Weights of a small GPT-style language model, trained from scratch on English Wikipedia.
Architecture: RMSNorm before each block, rotary positions, no biases in attention or MLP, untied embeddings, normalized queries and keys.
Training: a variant of Muon for these matrices, 179M tokens, 10133 steps.
Each number is 500 + 40 x the weight over its row's rms, rounded and kept within 0 to 999. Layers, rows and columns count from 0. Numbers have three digits each. The size before them is the row's rms in percent of the matrix's.

# layer 5 MLP down (transposed), 576x224, rms 0.0911, rows 567-575, columns 0-111
104:532532411512477446494596532514540495532480493471527587504559516480486501500520507523530540469543457514507482477470474500527486427537501566449523485438473525564521493521528546436578448575519549495478549493517467506466545536464505482604598512410548519515483537486494502444521510513555454518403501496455563492521507488464471481532598481486
099:490468513502510558478501497448471499500512468514420447495468478554499462478533520528467486504512548524532504550533485479526500447554470504492511547551556427493521451532501559461533520507484512486560491490580457504523489523524532430578555554527528480442533528492521542462432515545556474539449565478488488431476479472492515379493523437477
098:555575503466546490479496525535483501505499551526515462470554463528543465517541584558494459486482496570554472505486527509422466522467563513404518519435465492531524488471419552452523552530404500500571546409518574497503458496476492498491447490444487528492446517596484522484511527516449521435524526497482469523468531491518553563534549520537
098:573441463457478461545492449477579524497531569530454457488510522475438499504496540477540527421449495470537509491500486409448475454580529530508506427497447485466481540493448482477509503519534462472546476462513524541460553551542518483440470458498565423495493503521520507550507551482454545570513554529496450463573501535470546511484542452540
103:458524523540490506476507451422464495507545480513517542494523450499521543495368492454538474520537458494503464479476486530493453529504512566468583409527479533472457460510564566560507548455452538490478450490470455533475408523541500538481584487511533507460484506518528543526421503477471495492509565446571526514500464541533489495481528480571
100:453563433512533460449426472480491521526482502464531520476580529461547506468558488551488461550469533453503512451488526537510466505464480475488466533524568578483592515525483512523480435464481571514478551542454549457486517520519568529485503547510470534538493552510445517471547507431452485572548566505522484486537480486507501451577470515488
103:527509538516514566560505556480382459513550555549526501435536549525504434537493455524516555537483499425539523503481463535414524510441489532522514563466505480574437470581572466557579488446521438532488463543550517538466499556419494461384492572470462469449542509490488530481474457513521481466473556537441562499475475481523501581466532512528
090:542527452505474474533480448470538461478591477493540550501481463459491649489523514485519377552541542512536542515471494472479536565583446555505530494524544485506539474440512512483545521554479549407589527538515478517528540535489466444466456574492497521530496480479494456563485452462538507508471498518520511539550478557533531476538558459515
103:492464529519524514483470497571529519491537494506430469503499468565573507535469518462553534451474508564464535565490527478454514547523506455568492490488517463452425525460514481496452448518495566502510522477484420506525511505526472449453500534561518487466506465484488495516488506484508438536521500507464528517531500466511423484585571550431
# layer 5 MLP gate, 576x224, rms 0.152, rows 568-575, columns 0-111
098:540544462605551443430500506554531490532494538509459496433417489459513543569548511493531479496484596512575558417512506581484529468420490436498472547482446482479549522491503422423479456481564529476528518472503559454545505588485480574502508466484505513500557499492545462516486500550577522540485526448499571523450583518544490493465499504460
102:442506537534420499498535524528492507524530413486447514583550528463488559523511462507386529489470553488480490538453530453484483467468467484523517517532591492443451505519546448469507464491526510423484523481472472443453583521516478490519513532525450493453524484484485528508543458499540510596565528468441525545499443505521468484454458497509
099:523499539487460503419489423500507486450551465474521538472542512489462537492552556509473554468410475453464532458484529584511438450498533500515481494569497484459426568466508449545514497497513501499476481532531434435514578497550458440438531499490468471548445484429508499501469558532509534534488455489523447545558476525446444538538538471564
099:499504492522416489484502489512490477537514522432588533540539471478444551511501519505510443483476495521540464479542498543515462569455543467455560502576503446492535503523506533535506493462520506473508441546553461477497510545486463517495575534573452502499470501468465537521506468503501534464492557498586499543504467515495489535542534543576
099:491495451371513483490466483503504510506497562418512477535468572479542457510508521482501550476505535499499471495510511430518519476495528564479454532505493508522523570560548482475510492580418525600507536505472539449537505513526519473449469513444518563533526448471473503504507437513421439508555450525451489452430551504433505447491537477516
095:452529533505563539520536488433465487519451496515504483529424564530466462437505499516524539499469449506456536557469540503452557475420512508487489538506527456570556531527503486472518525485488499521484508493462529503462456574569478519468481457506456576519511508511507540566499486505443533448469510512547388510418555533592451482516452518529
090:563472557495524536542416488523507458533466498458418532479541435517525481486506495513492502498487557435485466432486512492508581492499504483484488496483457486504480488502470543563520591396471514470427491525527475547447531502488525558522520398531455410415502460430452508448434484492483474491494515471483548453544538463476493548482499494447
101:469457501481510442468419507526489435499583560429518456406564549486502513473434463564469519463393494563504527523488537488432521469533490570494499481546529564441503542496525474477533566483556494575518434454553506477515574535442502534524503461496543456467530537469468573519468547500468446535441572454481461505472509574520466472442490487451
# layer 5 MLP up, 576x224, rms 0.165, rows 568-575, columns 0-111
098:470453556544445502544563559539496477444579405492549566514506508493499427490507441460535500469539491492483435444479510485574440500511570537442535458564459535556458498431515555535562496481496462529461505514481496502483527438513463583494516512508510443530501539456415440518532475465516505453474480532456436557563478586500615557461514496481
095:489435471523456527543484464418488470512530510443533493516460492574512517503503495505504467552473485442461530424483507468539447496447443512476487560522547497479440494512548555560548480493460517463496495490512440442445468485595525516447506435497468443504522469496537531453498488482539486483581429479564503459496444503416536528511502468558
094:468497533564532573511497537529498466470516411540507479509521479494468470581574457587488428590524487539489501517457528641494551575504492528497539515467443465572465511496598501525531471491517544531487380562551457503574578493572480494498420518506547507479511432485453503442473410527528502507511486474514492513518522579582526480509551530480
107:420446491484451528481478524437492502536469493499501527521538457508552502575523486494451574429459420565528404431524540511536554523502458531554551519490547563518445502537542480528559496502496523527470479494515598502460522503535443490531526507520480562495436481480526586491484478478515528454473492488519518542487497451490542491477545523542
105:466535470458506451571410484526590515455427515465497506519506587465466487425489569460482495416502460566567441520527506447522508443445468547497432479509560519561595495505536532520478533510481500534450522514484525465493514482571479574444520434509399465489554444547498446575503466418552495489457534501521510453480536503573514560470523519484
101:489453428492428551524553554466474459498563508477487498535480442465474440457455460513490478473546531509541553446565526440509581513450522456455510449518446554513466527528465552482580515460501550392549473537543444532502515476559521500492503481475541456531503475497515558452541462507470511495499402565493575415496462526558485445475490443496
090:398508513569511409431447549489532497481516459484516487548494433491536506581516472510486496498469517513542569509518525473574497515474474474571458492519509566489453479498480581401535492470546509444520581504586484543469505506533460453495504451509472467508499544518527495531564466467454431505431473483489533574556511527503518455491513492512
101:486528519515465459481414482485454516497502407550456546480552438463520524501578531440492513486479567484515503568474480411515465451513566440458487526507450526516466498541473476461541529498514492458514455466565526502543491491466549514469417472471500523415478474521419520494485545464498488455544508501535470521432522421457492483460514494458